{"n_layer": 15, "d_model": 96, "n_head": 3, "n_kv_head": 1, "head_dim": 32, "d_mlp": 256, "vocab_size": 1467, "activation": "swiglu", "norm": "rmsnorm", "norm_place": "pre", "norm_eps": 1e-05, "positions": "rope", "rope_base": 10000.0, "rope_fraction": 1.0, "qk_norm": true, "attn_scale": 0.177, "bias": "none", "tie_embeddings": false, "parallel_block": false, "init": "normal", "init_std_qkv": 0.056, "init_std_o": 0.0, "init_std_up": 0.056, "init_std_down": 0.0, "optimizer": "laprop", "lr": 0.00297, "beta1": 0.9, "beta2": 0.98, "weight_decay": 0.084, "lr_head": 0.0077, "warmup_steps": 515, "schedule": "wsd", "decay_fraction": 0.559, "decay_shape": "exp", "final_lr_fraction": 0.02, "batch_tokens": 16384, "seq_len": 256, "doc_mask": true, "train_tokens": 106500000, "steps": 6501, "dataset": "wikipedia_en"}
Each number is 128 + 32 x the weight over its row's rms, rounded and kept within 0 to 255. Layers, rows and columns count from 0. The size above them is the row's rms in percent of the matrix's.

# layer 4 attention value, 32x96, rms 0.0829, rows 0-31, columns 0-31
size [ 90  97  92  98 101  95  92 116  96  92  89 105  97  99  94 100  99 114 102 111 100  96  87  94 104 108 104 104  99  98 106 111]
[[147  96 170 143 174 140  96 133 125 140 112 144 137 144 145  82  61  93 178 152 134  90 122 136 139 175  72  75 133 112 149 146]
 [181 161 165  79 184 166 165 150 134 118 151 130 103 172 128 126 138  68 175  88 166 147 166 159 129 101 160 153 126 141 100 132]
 [147 111 110 146 178  97 108 179 141 120 121 135 209 187  75 109 114 136 161 115 103  99 102 162  78 105  87 114 139  77 159  81]
 [ 76 107 166 124 154 175  79 111  61 144 103 188 126  91 134 170 162  94 178 104 148 151 101  67 112 110 125  78 133 160  56  37]
 [ 76 147 133 171 146 112 168 194 156 137 110  40 166 130 120 126 156 157 184 171 115 107  98  90  41 127 160 161 152  76 166 148]
 [155  94 112 201 147  85 125 140 122 142 118 151 145 122 131 108  97 158 112 129 117 147 133 173 121 113 138 151  94 105  94 108]
 [141 193 160  90 100 117 134 117  97 106 106 169 123  96 135 160 185 128 133 150  96 170 165 122 171 187 133  87 142 122  93 163]
 [163 142 124 187 124 165 144  77 114 139 176 142 104 160 168 114 146  66 119 114 140 154 173  63  88 166 121  90 107 137  76 101]
 [109 125 103 115 115  80  91 107 113 152 145  97 108 211 167  83  97 138 106 117 113 132 182 142 163  91  99 139 106 102 107 137]
 [128 172 145  75 151 142 162 151 157 151 104 135 142 104 141 144 104 136 118 118 113 111  87 172  93  99 204 102 116 233  64  50]
 [119  76 153 139 157  71 142 186 148 131  92 133 145 111 113 116 124 146 118 199  78 166  57 159 108 138 178 139  93 126 116 138]
 [126  77 108 120 116  78 222  91 125 158  96  82 145 148 124 122 153 166 117 148 125 169 146 153 145 154 129 120 126 143 112 156]
 [151 156 155  82 128 146 174 115 148 130 153  97  83 192 138 147 135 121  59 128 155 186 152 146 135 144 163 231 123 146 177 112]
 [184 105 129 129  90  91 158 123 147 115 120 101  81  96 173 101 101  73 165 147 128 102 129  81  98 130 124 168 153 134 143  82]
 [121  55 139 147  94  65 147 137 153 122 169  78  95 185 110 129 114 218 115 152  96  83 136 105  89 142 121 122 129 140 164 113]
 [138  92 104  96 166 123 131 155 135 172  94 171 112 105 108 138 102 210  88 107  97  73 154 106 141  63 119  92 129 171 150 102]
 [ 91  45  65 161  92 154  38 175  84 140  81 149 110 109 157 122 106 135 104  84 164 123 158  91  96 133  38 142 119 119 131 137]
 [164 139 135 125 171 112  92 111 148 131 149 151 140 134 128 128  98 104 213 116  59  87  85 176 147  84 224 144 137  95 153 142]
 [123 144  75  82  77 138  92 123 136 124  99  92 102 211 184 179 186  96 125 152 164 150 153 129 103  99 158 108 179 172 151 108]
 [190 143 143  97 127 108 141 119 144  88 183  74 117 144 136 129 184  68 170 115  92 117 170 142 156 128 137 160 137 103  82 133]
 [168 164 114 158  65 139  87 108 124 131 130 101 143  85 127 143 134  83 143  76 139 156 100  79 136 102  61  87 100 138 112 131]
 [103  87 188 119 178 108  76 214 189 164 162 140 175 135 112 128 170 167 205 145 120 107 117 116  75  71 120 122 143 125 170 142]
 [ 53 144  87 166  78 141 122  69 124 124  73 133 118 111 163 137 139 101 155 123 163 129 149 100 131 145 101 156 146  96 134 208]
 [114  78 156 154 131 166 166 122 143 143 186 136 175 171 138  95 119 137 104 154 149  90 223  99 127 122 176 105 121 137 164 142]
 [ 98  89  96 126 109 148 143 112  76 112  89 152  97 141  80 128 122 140 119  59 163 112 134 100 162 146  78 152 115 107  74  56]
 [148  91 134 121 159 123 132 126 127  96 126 123 110  76  86 135  84 111 127 165 130 149 121 182  75 134  79 151 116 105 120 106]
 [176 107 153 127 108 136  96 140 113  87 185  93 156  89 127 139 148 175 104  79  83 146 145  67  52 178 107 116 127 135 125  95]
 [ 98  82  94 169  21  74  99 115 132  91  76 155 100 104 117 111  81 127  69 136 140 164 133 121 148 190 107 138  97 102 149 148]
 [128 108 116 122 103 109 150 122 127 144 111 157 107 101 117 161 185 163  80 157 152 193 161  64 152 154 114  76 157 113 134 152]
 [153  60 165 130 169 150 119 138 151 165 114 129 159 158 122 140  72  81 141 143 117 141 140 109 101  99 134  69 178 163 112 150]
 [149 125 128  73 109 114 108 127  88  98 106 125 100 166 165 158 151 148 122 136 160 184  94 167 174 172 106 152 149 154  87  95]
 [ 96 126 101 188 135 121  96 155 109 135 108 131 145 157 114  98 127  80  82 140  91  94 158  68  70 133 120 151 117 166 109 149]]